{
  "num_hidden_layers": 9,
  "hidden_size": 96,
  "num_attention_heads": 3,
  "num_key_value_heads": 1,
  "head_dim": 32,
  "intermediate_size": 256,
  "vocab_size": 2048,
  "hidden_act": "swiglu",
  "norm": "rmsnorm",
  "norm_place": "pre",
  "norm_eps": 1e-06,
  "positions": "rope",
  "rope_theta": 10000.0,
  "rope_fraction": 0.25,
  "qk_norm": true,
  "attn_scale": 0.177,
  "bias": "none",
  "tie_word_embeddings": false,
  "parallel_block": false,
  "init": "uniform",
  "init_std_qkv": 0.0558,
  "init_std_o": 0.0,
  "init_std_up": 0.0558,
  "init_std_down": 0.0,
  "optimizer": "adam_variant",
  "learning_rate": 0.00295,
  "lr_mult_up": 0.67,
  "beta1": 0.95,
  "beta2": 0.95,
  "lr_head": 0.00495,
  "max_grad_norm": 0.5,
  "warmup_steps": 244,
  "schedule": "wsd",
  "decay_fraction": 0.935,
  "decay_shape": "square",
  "final_lr_fraction": 0.0,
  "batch_tokens": [8192, 16384, 24576],
  "max_seq_len": 256,
  "doc_mask": true,
  "train_tokens": 83850000,
  "max_steps": 5615,
  "dataset": "wikipedia_en"
}
Each number is 128 + 32 x the weight over its row's rms, rounded and kept within 0 to 255. Layers, rows and columns count from 0. Numbers have three digits each. The size before them is the row's rms in percent of the matrix's.

# q: layer 3 attention query, 96x96, rms 0.129, rows 0-95, columns 0-47
# k: layer 3 attention key, 32x96, rms 0.0972, rows 0-31, columns 0-47
# v: layer 3 attention value, 32x96, rms 0.0944, rows 0-31, columns 0-47
# o: layer 3 attention output (transposed), 96x96, rms 0.0964, rows 0-95, columns 0-47
# gate: layer 3 MLP gate, 256x96, rms 0.0871, rows 0, columns 0-47
q0 076:144153118133133141148114090095116083116115077146200100154084154115129086163154055093063143079128133136140141140112154135118068069095175196104074
q32 052:184129134129156154165049149112096078149124114163178133188113135106138115135148060111131141087134144131119151123118128135120070073081194162149078
q64 074:173118144133208169132163078129149107125163113126142147137128112116131138141119104096110136127120091099151105081141131146146086088127172149085160
k0 100:075067125098157098122159157105084119161100106075105076100148128117147169152121109089130136157127126125166115127172043107166156114140123105105202
q1 065:073072130137195100146138148096120098103103167116128101135153131151122180092112187076152127193118154095066126100181163106137142134121106114146208
q33 080:178116155136068177151074138043082170111046128103112125118159116081174146165137120072172137132173141142133112111107120156078162106103131120169156
q65 084:133144165125098098113102137178171132093105111140103105122131120131079096203105088123166140164137118160107181188131133157074158127083120158066106
k1 095:106112133125098113138122159119114164164140148147103152087121120132116159094159171171139116147112144166099114129133111116116190255121119117121147
q2 075:160114108085104127125156149202154164140117146077115126096140110120116135102099140177112094133134173110098069167096176174143124149142150105155117
q34 080:100129129159118164072148089129115180109128126144084172076159231117114161093122150190099099139182110118138108097092136109158161162116148088061143
q66 090:167144137208167166143124101130126116083091121154119117100096095054176129106164130095174074151093185111090120185151155107107127140166149145110137
k2 139:092101107115125103124144137124130153192131182114103149098157146121097166103114182147159133126112160124123135145136095102163186246139090109139158
q3 139:120111151126058168073133143114127123134169108141155147089130178125121124073160152173075101175149171172112166158110106151095144178165143061148095
q35 145:106096100099101119095168118153187173169134121113104126090133118132132152084083199197099122201151164149146088084135148111154157175148125101123175
q67 131:109110192116094154077169025131162103183123106118195157127150096085129128093104177145154115166126088092140126108119135126138106161150122115142157
k3 089:129082051080116131129156196150088152155126090082097151113145180066123164122166157121079124114113171104137158131104118067104133164074063153150160
q4 056:151177133112128116149070128109134059148119099128190122168114112135131113140145072073111173091173136134116137068129133150146081056085193155117084
q36 076:100080146101090114128148129114106163173124146086082114070162139120161142071122185125146131161195147155133123134156103117157189168144101090186156
q68 048:151083082110179148159138136161113112180156121123126125151178131110182100150116129113137093116095126116165112143133095166132098103120131145153175
k4 195:153163084143123138138123100122127078083128094165176134175094135142155093157096071094120129108146109155122157109082179146088066052122148140108044
q5 082:081108143133122100118141174141076162159136182102061160085146095109119184111112180143178110132118112131104115107161073083134180177160107100150192
q37 083:115132159120094141120121142103106155128112191102071106102177104123121186133132174181137125144129083127103116128139104063163191184150066099141204
q69 060:110166108105098100094152168122134177167127144078055117093119136114096139095128179179171122142065145162099156119135143098153179173153052115091152
k5 096:134156106139075107075124097103146109126143105175124151134123137160105131122131166162124134164095149085133166142113136163104132231145092114126109
q6 084:092121132126109123124159169149099168162122174094071129073119112125104185100105177145161097133124137198142117124194061101136202175143090096153153
q38 114:080086119147125106111162140160144163152157149086074132096147126151129161084106197154119116160153140099152113123176117110205197197127076082137185
q70 091:101136112109091102122166153153067133182129141080080128072135124138092192089117189203151114153121142133093145111175130120173167157148089093174176
k6 088:125143068136111105131098179178115196192146127129133129134112099109119112129066188133168103169079158125157167105174125083135108170106142142131138
q7 104:120122122075084120064091147124153116121114126149121098157130206132149111118154179136138105167147169127139105159080141140094146176100101093155064
q39 145:132104146131196144175094134120119095121104134128130105165150103130155138142136065071107113074136109167116111112163136163161087067111177156145127
q71 151:139115135147184182132187116161153135172172154123128179102125076123139177094128171129112117176154080141136109130161107137139116161173132091153169
k7 098:068112099140149128117088130111178114155123173110118104105068079143096159083117135139101092150111146135134127104116140131161110123143048094130109
q8 139:082096151096162176133126150178141089187148123062102116080142128112138170070157165108135105163180169185123109110174094151151150137107208089177122
q40 147:098143124099061115073134139129157139145140100132138155075152153124111131095122186183147128194113146115128109138103134125087157194150094109097132
q72 167:140094165141175178123156095161159131174187157108150175098117081134130172086094166134120127176145088146141115136146128133145109155167134092154160
k8 088:129156128108140099113050125185087131182136104141127152152155082056122126136102131124222044126087154076177158113121132141098096119084140163169122
q9 116:168183114151053139112120103081092167106162118163182153120109131159104094129168115143049152130114165094102124196086139117104116155142115102092124
q41 127:135183182152091098078107112072083111101163154170143130115131132153082083134094097120118113087108098154095133107073107128090096147127093155107089
q73 119:125142143190093162105174083115158129113173155181165189147116152112124164099150146134152198141117121058186109138121139122109139160151116134136137
k9 087:106123170115103138168190155133179090158164166120125184142134120095063185134129151112096120123130154130178186096159151130172108129078118146079129
q10 091:125181123102132120143140101168135139133120115105123175145185144108106175175165114068096103132083105072127142202148121149075078119169100164151117
q42 089:134066156085140141118124123106137129078118098132096171165160103112133141147160113094082133114057155090112147132111083120117083113114101161095150
q74 102:114161164133147135226088175128111100127071127139107103096135179109132139110130120099128153164130127188128090111110130127154152118112125113157125
k10 091:173180057166096153160157139164130131124209141156129130118078100102175107118203119088107100074110084115120184112094154199118137108058127070082136
q11 091:136063089122083074191115124104141072134106137127109131080140139074099184104128138131126135141102218158078068111115111117094120143134159065122111
q43 098:063101111074096101180062154090143090165173093126091179148148118077101178108124124112105059094154188114160073117145101135105117144158137114108098
q75 096:178118177127052121137125086110102177172165124087167101126156121122113183125182153143147161105076144044095148154196142163066123138155157156095112
k11 103:096165151124077065162102152163124174176166147114131038081087109097114176111165131150105153147164161106155172058101129132160109137101155142138154
q12 135:122127152131063119088110139072146129122139089161144164123138214125116133094127170143108120121148182176138117184090137146087147179127095094103062
q44 121:129162094144156115128148164101131092118163163119100118091097114158146177112050138143162061043125126066166116145172111117144131143141072127159128
q76 127:127106117094128113144057126141114099084125126181118070138156189129140110158107107105105154074129150121096172131157109110090092089109174110182109
k12 085:139127158155119117070173138165203140143123136134215141086162098155048181132204140141108135145207146153125167141122136133137133142118153113139155
q13 076:033122135096109137137076150105078119136087116190146085123086103164127107119114158131105130096070165142077110148144164103133106130113116174191119
q45 082:100164133158086165122082111147131132129165128125100119089092153135121078118131152162127194164122131070166146108081195120140131141161177171182129
q77 097:089150197140128108176176118115219133107117168109122147116137126086135137156135100153114167058183108138101124096096161130120155114113121072103131
k13 100:115131114111143132182144120091139109114119126126107131080135142130103116133143146151082132149196124231182151076147132122185108137123063118116125
q14 090:132108117126098104087135159163125136090155169118167164079116197113123123122136122142163157064114128132120157201145157150146163146134113138109070
q46 102:146084141138126112100114141173116084111106144089136168112088183100160124121161121028168154152131131193141103110132151129122138110119146104169072
q78 096:118112176171166119120172137152095098129096122108156166092120072077144185124113155140129141164152128127189110109174101139148161159172119185146140
k14 098:093155125179118163158153117150151126101158150125173134189096138163168117097147149160120124126122075138138101049108148077175169155162154113142142
q15 085:134173088087120106153109145183104126189190128079129072119094098112134135150154125131115191091190118160128149113158106085089142147166147144110129
q47 073:095168195077110064115114155142143177136182127123107133105081050122144105099175116094093126137113070187156124096182119159193146119139169165113099
q79 099:089052098126152112149102104144166116113130149166122109090102102158124127136067121069119049116041143122075127139128176134092141135135140132192107
k15 098:138130102121157152170102132107097053103118095127142221113167095190083178106081149126154101125115090094108183091087130203110074090128147112128120
q16 105:131067146135202158135124127177158126126109168084110094056091143156164106115129109120160130184121097136079094060172129137173118109111164111177155
q48 146:166117072114196139161151089103167152106092146075092137157086081119183150168140123078133138094117098085112134075153153075215142101118114110149202
q80 112:130157162100148129096086144071116104138140092122145052096127115152074148126106098139116140064100108112106168151117140142104136117151148161072086
k16 100:100149143151128094125085101112094131122081127108157164138174211124141089116135047101161172103112079073106152097152084128085133133097156112053113
q17 088:187132065109126077130108112096119142098114129153149146120099116127154165194041121151088176080085127144167207181078135125125126124150072121086119
q49 097:171098100118197094045154080106191067094163093147137099108092190148146128118094160122081106095087169139150181150146177108176111121134104135097133
q81 094:111125134202166175182142114154127123146084136162077122101229131131123141135159145161122095134155150156138071014177144145188149138153155105082155
k17 092:141165097167142098144165147142104106167186150093135112129189119121159140115134107116170086074141071165120129134154114103151124149114141120157126
q18 103:130107156210114101084145146128124125150179153145136136086140190122061137082165144147114140125198154199138192205156078118139160144092168085105083
q50 108:180144038172113109146133092158210109081150148151080161172148164119134122185127106078114155099150141088150153100144047082107124117075134109069159
q82 111:117094139184218111159160172196132117131153134152088128111159119181092128144108138162093123189189142206119109110176129156174135127159151121105151
k18 092:174214170136143150206163147118140095118175104084098141178133087112204152111089099112150187065156125105122109156180127137126142149094168131132152
q19 081:112132120123110128165105158114169109186150141083209093105107132114125098094109093096112147151116097137097169149169157099190086140104180155193111
q51 080:068159115086106099124123097167148084164206093128174141190117111139134133089098152114195171170131136154137152127128138122125113127132154129165099
q83 092:140088099107161127151178187110100111092116159168088119120064099070155202105100170143088114166140176150132097193085169107166183127111140107192138
k19 091:139118166090149159173152114147163124148160112155151153141141146104116169123143143103086177152131132091134072082066161168147148120160080116164150
q20 080:105109142098165104096203154133148181120076130138114082118110161131138141159105106110108140106135143131129089166155202099150170107088165113160195
q52 108:121127071099154129096215108090154197121133093068097068151114151157123136149155128135064126189171114097100150081132164100201157130129123139165167
q84 103:149081127099121110145098113077133106137098142181115125147124193136127108129051090119190187079151079107082172153184121135092104098129089173154115
k20 084:193198081059137182142161117138163190088088117125123125130131129140149112107181186146138149195106108136145167108118118069182136122120096151062112
q21 086:088137146203155156192101069089148091140138115157077110118124155132081059103076127175154114076115118176186175141143086100100087143161168137152131
q53 093:142132141134137106193072133138055126134142094201109134143128103148130136167069085142162178175111182118071126113132092135111129130103129140086125
q85 097:117117172135179205095096147113128110167104157162137135132136129096145039139175122112096113135168124151134168136163142187075111138126141121111124
k21 093:174141183106100153167103133143065152129148143138151125099159146073167118136095091114158133180077146129149144116144141123065091114145119112154129
q22 078:194191185133132153152126116138160197053032156131157142133101100166180127123109097164183147126085075150131160120120180085130127121097142139138115
q54 091:165163082200157121073187078167178130103110195139169099157118097146123109171086136152120117099128065163151139117146153118086158141129109143171138
q86 085:153178154114135090096164122126150125103134099126120184144081159065110180164168133101108157155194065165188071133123066098157109116082114107121106
k22 096:098069160153144153117175158112168116125123126124159161158119144140135106159181116130074119099177069113144142186113060089154173132149076117120128
q23 085:151117166143116038143136166093242128143085137165134156119134171111138161128096139100139111142101105245078101098139105146123136148138135068133119
q55 088:115134115149137123148123092167153172149154142103169103156146104100105125186166142154122080145158047142139119142158134122126129151140182133180125
q87 125:101117119103126139107072166029132104106102072145094115176126127094124082157181120117142138063133168127122178217134136125101101125088095153118111
k23 095:138209139086124109078147108099138159095138107160158073065181134150077140139158127111127149152156151148153129178096090143144114134104126128127124
q24 127:148190177174080142094174074126143166075158116192143198149158167171098087102127088154130096112126120092152107211101140124108125134185124143130114
q56 110:126140097122175147174155145162185134137147166092081189165129100186133142118112139108144077130150145152193128079187101131226140111126141105183104
q88 135:107138186116116094082123146109074083121088089112142103119108200101140170105135143133195168184171147144124102155169131141103131131133126126165089
k24 085:129145136107160133078134164139177143178162155136169136152138174131150110094144124081097147068094130106106215145201121122105099129103112108097155
q25 080:150118141100132124158107175103125165081127161108171077102088146122140081101046123140091083126177122106139093123070155168157127114118159160143160
q57 084:129116075106147155101192162180160110103178162111158114138104137164141127091094156057091105179145069140153121215101123148129163116139108131133125
q89 106:105165076088117091094124106174106161125125084109138137208072176135182170148181153178126153159124189104073163145178166092108127127100147106125090
k25 092:093109103162131124115162086157115124135189106177095087119142124154077121104126083151189156151135126145099144103170095068114175094195111152145120
q26 085:129043149134087151052116172069074097175164113122167122143166154083141075117108106155108129176095162149110169171116112120172150153131121139178132
q58 097:134069149083096106116125096158204086139116148132119120074132176105149071096108154169150148191151217122102210173154167168152132144087179113102118
q90 103:142087133148115095206103152198113106137121134143179139104154124167147156108080140109138139148123152165149177084156128124154118119204208153136169
k26 092:136155122090119109150150115139169148143093114116103108100117108082142178100138134123086150133111205149100071119165110133133129136151176088106113
q27 079:088159155136137051140093133169117129137130163077116110172159124172154161056121151170183172204127137103126086180177154125107107132138121092191139
q59 091:073123205115116155134108115128089128165151156115169121126191159176122107048129124131105131177152092184141153177207121160083117140054149133115085
q91 115:118113073076123161079084122072150123146109114107120073106172130109096082152125115072066134105174147094108149157130129123108101134116134133094116
k27 095:136133159143135123090144119058132081136137088134175126037106143129143119156094128133138133182057085194112144135110052158153116122141161150155117
q28 083:134132107110107130083111103108169123135093153176086070122092086097110083084121173138188130148174159105129113139103123139140100126119170132169119
q60 077:156155111111088123122208096057154165100150096135114149154111140116138097148095130144160128076123116074070075117115133090191146145176139139117115
q92 092:107141132137132171109111148121108119129161111098093126145097096131151183158205080139105186158131108106143152078157114143125147123132172113092107
k28 094:125160171202121096114117146087126117136109153151123108095119106111110125148140138098077162116128156125126100131092116134193144131151147114166164
q29 075:114165104146151139070140077087115095069118149150110166133173128062124084192127120149111145093085141100055118164108153092060110132127119077151162
q61 078:139077117175161173156139109133122087102124097117157114168178101166152078132173106129123110129144099103079208126132157075121125121086136161123162
q93 106:199125078156115125171132124142122175130107154107112125116124111128162146095146109118123082177100072149170073130091128177169120129114147078109126
k29 087:104122157116131074141113124138150169147163189147127141122093106114154191088137101109123119140064145133191114139099105061118137137152119164070101
q30 090:098111135121158158142117129103145128121043097101098066101089094140089103132112089152098112118132111163087088125155170166231116136112166155130159
q62 087:127153122112126116132109148070048173144156116111136098084105075124132111142196126086112091178151154148107078096114121153108104133083147147079131
q94 105:174153136116150106147057153118096095087180124164146158123109179107122112150154121101061129121088136146129181154164035173073104138102155150131099
k30 102:151129156092122097137131169152131149143117134129111144130159115070065128155121113120176140112121174089163118093048175191103116115114142069068127
q31 078:154113119115148148135154123153132140194144078130143140149122165160133091152153108103107102088114133107073091079142157122134134120108139133167130
q63 076:220153122121104092154151084198177132169182099128122118146156105140145150157175130094137066151136168131063119164159065159193138136160165150128128
q95 102:075106152143115088115101131107147144081100093122104116119097108103124186131163078205144115103118088188169145216152117175081123111197153148110108
k31 095:102210119105154066115123087094093143111109142156104094131163144201141121148173136080109189130194112155104103124131125154108113112097144091106126
v0 092:150103133132130192163143169154128147090135187225147093083134105178079126111182130125073080130173165119117126170125164158087156126194138099157135
o0 126:173125136118157119139134119161131210134150124112039138114080141146107101085100066127102122094082198149162145094110143118101131121144102111161102
o32 100:124132175161055100121112098110165147162141156116097167150158139182132138159111084107067090152096097108109106151136138094141101058155120137086103
o64 059:075130148159153129147162114131133113174148067102078154115108104098104090123085085140158108198110144182134115097114162147121181130150137133087214
v1 114:156078147040129167163135147118131141144055116189162147127103169081133112137158137089066185115118160161133132113130145151139151129170140137159148
o1 136:141116085095074061118129141127138222119159044189040112139136114136120145140138144147139147079139164152089146122135141120108138193094140131136129
o33 107:123119130115094110156159076128162126161149120077104165124105110144121131155160075061060109102088093131152115138156094126127141192170124191134118
o65 065:136122118148053122142076144103129161140170083187086135104155138089101137154137061061159142078096154115132179162150137124126034087135108106096134
v2 103:119088085199105191175160123105146157084072145150125159114067064145145101127142160136142192176167106121126130168127132048148117132137121091181158
o2 127:111113176111138098128120164169184136120145059132091050128153132147099096132108119102155158103085135165170059127173157190109103096149128070143155
o34 102:160131165155110152078096137093171149116186134113178128127146072140173177126215133144083102149155157072133178099186156112153080124120112167091125
o66 059:082125166161121074124171122115145099097180053145097122098189155123068131094147174072155196151170117152143119172180163215137142089099098099105176
v3 086:116126189104121138157144143113161061112171144139130116093111076064158121108126163115146099095097126141146201136091143175161156130106143104144118
o3 116:186133113187157143114140119062125170125171112103166125177137200143137135166141127121121135117132168132087209129070082132083140136163111143145151
o35 081:099156124103143120142166121120152148187145134146133109112069091178137110127132126081152116135126128114144089184158159150112069055184133089119098
o67 067:130079172126193128183129150122104135170111185122142127169140117165148179133132104140110111110159152212114179103117105063128126138181197124184145
v4 094:161113081108118160083139181147095084177137154157150192160177145142133120116220126139125168139136166124117108109157126131070161117070179103108124
o4 118:186116125128104156068176120116117216129153134101113108125064144135146128109165118145147150055175123101094109131109108169058112193097113123113115
o36 098:148148152109045109149110131158153090154117135109102113156080135163118123142143104116142090099104111126110092139150154182158077142210117126101172
o68 063:116073107086183155141215125109110137227142178122122131133098098087142103084112125166176115062162128137138095108111092104150078185151124121147134
v5 109:087142128184114117201112116122176065157155123093114105110110157147105142065085126099110179082143142155080108109167097105115111123127185099111100
o5 126:142133151119158175129139101129167182132140120131210118122131170154137118158159107104093139115139106184137110127156066164075097163174125130134164
o37 109:170178113126086097106102141152116139129113111221190109139096119145115113130119086118132149107136185104124144148145152133094067118095082037088110
o69 083:134107140082167120189129135193110147167089165150151141121128081162121117116172095161075099110165173175110118088118101120126118230162119118201176
v6 104:184130140121125165126174140174072134132233176105113175093120131126129133133086125112085054130150131140119098118091112104083141120112143085089152
o6 134:152114130096168096080155152145064168154108160069091117121111154096146165080119143146139127140078133177150098089090135128141151144142160101107176
o38 095:179156176125071124091086126103131111112095162145101131146163142087119214118150183170132135144155116157070158109126142121170163092113126084121181
o70 071:124131085096199130034168152130123154118129141131146109168094142105181114123107187113157124149093139140125158110071126159124133114128136139098147
v7 085:168038112163105083101139132192154156160145137105130170190107125124088121111064124138201155146156121099170165159099127162083122123064089107155116
o7 106:108088106127097089125135116123165105126123098098178136164167144063151086163187114162101107153106086062142087156150152183114113141105161133142133
o39 089:125156098100115103072135140172154111088140088139175136135118110115104103137116225203170156088074116139123137146187166152134099069126125175102120
o71 075:153111154081170082072128157138140100131120164112134147126168118101140147096161078179132119130229146112114092127205136134135094157161157073154135
v8 093:162134151126114099087113122160119108162111100126169147158116182051138149158129153163122082116135125162143145123081122137114138140125136098134125
o8 123:151123123194122084132133116075084110164161163205199130145160112124146152089183139154121153157101163119095131153061150082176163190109115110112128
o40 102:080120098109231148173167142151137113095087075089142069103152152159098099096105138137127126137113127151161107115101100171059165111128115130179112
o72 058:141090116165170142144093157121112152208123167157152124161113096110091148081052110135112143125068171126122095122167093078165086130082111099153072
v9 096:124075110068148092113086171164155123152096075187150102113175165118144169153103146106156134155137170173091133112090109146090145127140135095152136
o9 129:110092138144141076128163116115116172160110111142073145092128108123138144117185128148105133129121175103094128071079107056146170219110144157160104
o41 089:104035118100177152171159126105162103151103128062093107131141169113117109135120113085067143062069083120145054131113077145130128165153126196182124
o73 057:092116124191123197180158132117128189176153142142117133102108097116117101094115084100113119104126126117166114121130071063138068162143098146141127
v10 098:158137067131114137081162110166114123127158157136107116149181135101201111136115101114103148166100109136094068080086134152120111121143140045148137
o10 132:157095160084111122100135099151104138107067149091063056117123081145133138091139162155140160117087124168139098101136167119126131145125128042094130
o42 084:132100135098085147178137125067156092139104179062102078120162146099142124162177235144101081117176125145096121106109110105096101092157086115185157
o74 080:102144117154096114112132093076099123088104138133153074136103146122117119106135212094126138076091125139137157159124106135110089135147133114065116
v11 108:139145166106149125147176140061121126091158135118145124121094127179117101171099137170161119170145093151167177116094099084130156132153086139147149
o11 133:151158103091163148104130152103159083122110089118066112123100205137117136166078162114190094167176128079098111088124106154105129074156157152115153
o43 105:190121189120163078099173138139117105098183145116082163155099108143143143115191095120153161129143118095123155116114139104231173163123173134097137
o75 059:127110138118155156072127112118172090064147136113102125128084121181140129157116168074188124145152077070130147127121161148142116000120159150118104
v12 083:122148158167162101163097130126170167167157109093133147125126088131113120103084137147112147110159086170087084090192189116159120120142066137104136
o12 108:139118116115142120169105068148099081183085125098137216110125115097110147113099159112086104131160156178085110127174117087176171136152158145145144
o44 085:204090134179153116120096117130099161177120131124156130077163164160132166111152076135128144061155159146108044111122120123098174171071129138125188
o76 073:171162092169068170145069065163156136140132059072133159082095124111125057129123125111134068104125171141159119097082133153103136162129137122111165
v13 083:153127161093158117143175165136126066086153165165119099124207136157117143185119153113129101138129187098094123149199125096158114132139091157147115
o13 116:129125123158185159100145118157124192126111167088094192070126172126123107145131120108101143099124147078144163052105101143133149138121116174127085
o45 087:135091087159081163115044168113133139113125163145130080186112185091105159166087042123117153105087114138079102151065153119173122127149147117126154
o77 061:100168085150175146130167138111144181090139100136100132143104177126103122162081091160143144148122107109145145099095170127164167151089107134107081
v14 109:152168160071143091159124134124085146128076155185122114149162097078150090134083149099119183125109141167143132149173082140141140123120144101139120
o14 135:134144068135133083063110117155112219091114093094093105089120114094140124135094145130116125122169118144127141134167143145092134147085113145141144
o46 094:139136105116053132098095081097106091118090111031109135129109100130120136161113082033088084114153069113150102159137146142184128103196123141145182
o78 070:082152041144138182118042121129093147116097124106151158132158112095130148118091182073172165137132126144118196113147105100128101129121119161109187
v15 101:119101120140150124123162056131166118130112141122096128100091115164134170095085126161084169120182082148059081087187165104154132128142152082075172
o15 121:126078135096154177197108112124190083165094142169114095112180062121138136122163181120151086133088127206125118073151121177130156139134145106080171
o47 102:184113152143159134130128114083097155163137147121131106133155123152146140119174038163105158140136162177119161103121143150088216193085073105147166
o79 073:141142123182095177159133077104198131108141084115107126084106124148142065109155142109119071129109105162152150140074137206103212140082100139042178
v16 104:122090133174141148102143114128105146165100162122185122121154121085181097074156161138204103139076092056107116098148109110129118122106097128140150
o16 133:143095131112121112120115187183049111154127112091143092115127058116164138104124033090163123158153154114056089129159105096153106135128135104184140
o48 094:128089134090099164129105180081107198102129141109156105106159125163147163144182097124147126079210090104090102121127145161193050161132161118150146
o80 073:126155090098050162120139131115105175134127097154157130109162146142114121061104105099124179173089103112137154158076090118153100215102119141154149
v17 101:132156089202160134172095110160143127088093141147105127092187053123118118119131118109158107092128218120147078171121149169169114134118156156182108
o17 129:127105101153147142049171105180111162114102173086142173156135107157120154071098133119066159147116174147178157123144098081119139099153094127154092
o49 094:118118138106078196093082113128170106114060146154093107148165150100123159180124173137102071151093134155102148144141134116071103061121143150128108
o81 060:108137123102162189099118121146176093141075095061139144120142129181162097081139195107165166166110139184121142092175116067103098072138127180177129
v18 108:200163063144140141136204075121057115095141114116165115180132172146150119141153159131098173131131165120080103157179149058184129138081135143147150
o18 135:129104115100115145130135109181133108122117137141116100105141113123125104107156231079146147118141087144127113119134176174097172156114147123122115
o50 107:153118098177147125120114127155114108090171161107152074145105117099129133076138118157129130146115153171134153085104157179093212204113090115138209
o82 076:151114103152126128136160105120135130063140046137109084109118171129125067135119200047165141113141096123190134152114150188130199073105065184080099
v19 102:172174212100152114128091188093135108165121147093069102106096141127096128105095128147113121181133165181126138185142176162170092136129102176099154
o19 122:133155130151159190138109132138131161160125139123121219106137133098126065127120147120141085104117133127144190136109094081194151134142142161100123
o51 100:139094108137124155116084123146103165124146114154138075154116140087133140103074087088141184081076132095098075184076116131161123167125154126109164
o83 074:087113148138145116129139131145106169207127124102103170107118088120117149162161056168151137172083119127113111097104166070204150200145180115122166
v20 098:085127116127077119090128103059125084155157103135109172128144196083106144101197098133153113165152131132164143159100096175132109122084140117103075
o20 113:151125071149125158112123134159118136125157088113177146132091166095158097126135133187112149108199104073117116166089132131062116159123143190126130
o52 109:085124112114124085120157126217137106123148128184122152141079128103121064120079189168137162098063130085111120157110106165120092068177151109105121
o84 083:099096123126209111148111162188087138188128166111138134112096085097133125135138087230117157124168138119109080132114114088136092163181187106182127
v21 098:145136141145097154103132137070131134167134090035135125082163086092182102131097117142076112084123083095132176077178123124166117122171139166062163
o21 124:091116150088127157211074199102106092169137164103128144115166076100195189121110188105160106118157102169067114168171152079165175091120181145103177
o53 105:159093117101207127189117116107093184167138144113097165078135117135142124077114151115159147092187154199126092143123116136107210218112161120160147
o85 070:135129098145096123125099150063127156076124143130144097137164153154163143184134179097151157145145111098117165225063146138099207108140168134070119
v22 090:074119121072077085147128114106122136101076150106091058180135163168166122125133106151083160080094140073103176140160175143166123130083122114147117
o22 116:132165105162089123144088114111172146102177117163160140104127131062115065149128180156108126109150097126122178163124185156091121060131108112125100
o54 087:091159078116164109129144122164130118089148113133181165091095145119112097055072221077104124211135158127172145130143151138068155028135117119158082
o86 074:050089137165145109175097140119086133125118154135154152097141093092101159122099165155099123110153192183125110116180151090156172059154171107161135
v23 095:136086094130158048164140079135133154120129151158181149158188102152138116131103107097133088098069083134055186185160152086128108124096135125115133
o23 125:110106081110171150120157112132050114130063161119120166135123150147121132177072071119114077170206102099139139086144141194061126078114125160156102
o55 086:150139135158052121083092134123068114129052155153076157193089178080097158149127035157148138128143102077119117088084139101130089064112125108130130
o87 074:153109075090112172127133142126107102111100162099103093157097170167136111069099157139083072129184151134152085058108138164071181146099138143195131
v24 097:143142133121104161108155165145164147121127097133134190132167087144090122147178107114060067117041127078075128156149136185108133126155112125091142
o24 122:127125136136116151172132162105126117107125185161156184143117123150133164131113087110124156122110145132124170124111173137174131049098057100103061
o56 091:089140115133158149167128125090132199182106122166086151097153171150115110123077125121130104138131147160110129125121116097075109110108155143156033
o88 076:167131106130106078108175182088136087107106114165122100161137166114130130161148144123149133124136109109065152116078190178109217099093109121092055
v25 102:116057123099103122097164145135155155144110108101114145122149190049109094153128142155067135117145167156128172072147105118090144118170101197070130
o25 121:164154053128102161140134149092140146112136107150164115135116114084176129115103191134164118107176130131083139135092152118162161102112117168049157
o57 090:129167105111144116163159112175166145140139094095129154119133112155119135101089082068150167131098132158157121172148114124126207120152149136113108
o89 072:090071140129160126126126165155139123152139169110123111165144064121088172067063132111196134123147131134117140104156191117132186056163145143110140
v26 098:163135157159086092173099099099090179109056133118139149119125110111114112171124105130160157191157113157113080121158134127074095128106079090062106
o26 128:162129127175112112118073095119141084089122113148218156124145184134118113198169085091082181078088089099176077177122184148166106072130108140099136
o58 092:097131094139166115097131143186165117100073095132146144086132180163117106147144177140131137115133120116152136094110161120115082027140095127138067
o90 077:120059113079148070111067167158131092121135151102084161130150095104105161211188072149080149107147102127130057127141155103184133150128121110119134
v27 117:141123120114142144128109074219050132139182183150089114114151123081126141118115131107136086075087136069177106090147164131148127118105105190176123
o27 139:124128128141150123073152118166061114118132164084138122170151038147144139090165119079108151108135134128161145148140122112224122117132109115145140
o59 103:102102111113121206117093144145139120141136107130133095128161125121108146170140134126131125147124102187089146170109134146135131048162136122147149
o91 071:148140145083151089084166124146143124096123061135125127153179132145102177086166117100142161099101105132154159162113165144140137064135101143124157
v28 102:102164160147162066096113165075037077146069113102170176126108115087114128119160129092098123134178176149158161095120140139132121135117130142103101
o28 125:141136096195155203084146157101097114148103170170207177134155143144145126132152161120116135138135114105137153138078072088174145164116137154096127
o60 105:102092095139166146147132129190143105113062099155128051137066139140102105113111067096168171111052141149122088131083110167125141140157115104114123
o92 060:170120101085188131138130176137186105204089145112140123124137144139121148166137091186138129142085054123122114096108128046148123177105120123165077
v29 113:195137107078136068149103075141054129141154086159196147074147108149132190142035120109105136113108151169140141135080141102095128125130160140077134
o29 136:064146081140142115109131108094102122142113128176091161139160144142122174148178137124128131151116096106169112113061161148084134190139195153161173
o61 095:093090132155165123126150103143083041141056106117090120148081090090113126112160103143072136142083102091168160100081139133119128092167088111128162
o93 068:103108118107100167130109108086105138121102145196121168107109126155162174148197080072066130114145081122161105124101109170115083096104113123136160
v30 099:120161215152120152119107158177146125128179118102149195139121148131139131082134154102124118105101167137191109154150077122105118123051161103100110
o30 123:124135137192160138050174117101106200119161153169232136152126173173151142141145095136108172166104138106153137121114080169122054138118067130085154
o62 099:115166101131095166108100166183147111129064101171126086140094132121125147128085096148158152150081150117064153106175146162124060120108108090082113
o94 067:141098111084206057109162178113139152203104146160118107122144111134164125136136107166146137164107147142087138090167126083147070201103086114170137
v31 105:106172079112154180190176175124130100123141075154088220145137136126141178109130125117113102159131141123230123135191118112096144113216119136117153
o31 132:109117087112163180106158152145096141147098122127066164152109129110122185106109161139141159151130120152134142049150114139146110118109136135104158
o63 099:121072163131107130162139118112103129186111170153040112139065068095135136147177030142129113108128141173106119112102126124159116210156158143115177
o95 080:190192104140122122087133088106156128080116082150092125147088177115152100161138148120137131109138060113130186127048156144103061076110099106096089
gate0 090:147114093120161188137183148123041106133124095107077148115125145130074109182132183156179119121023128095109173120120165092091153161174148178121116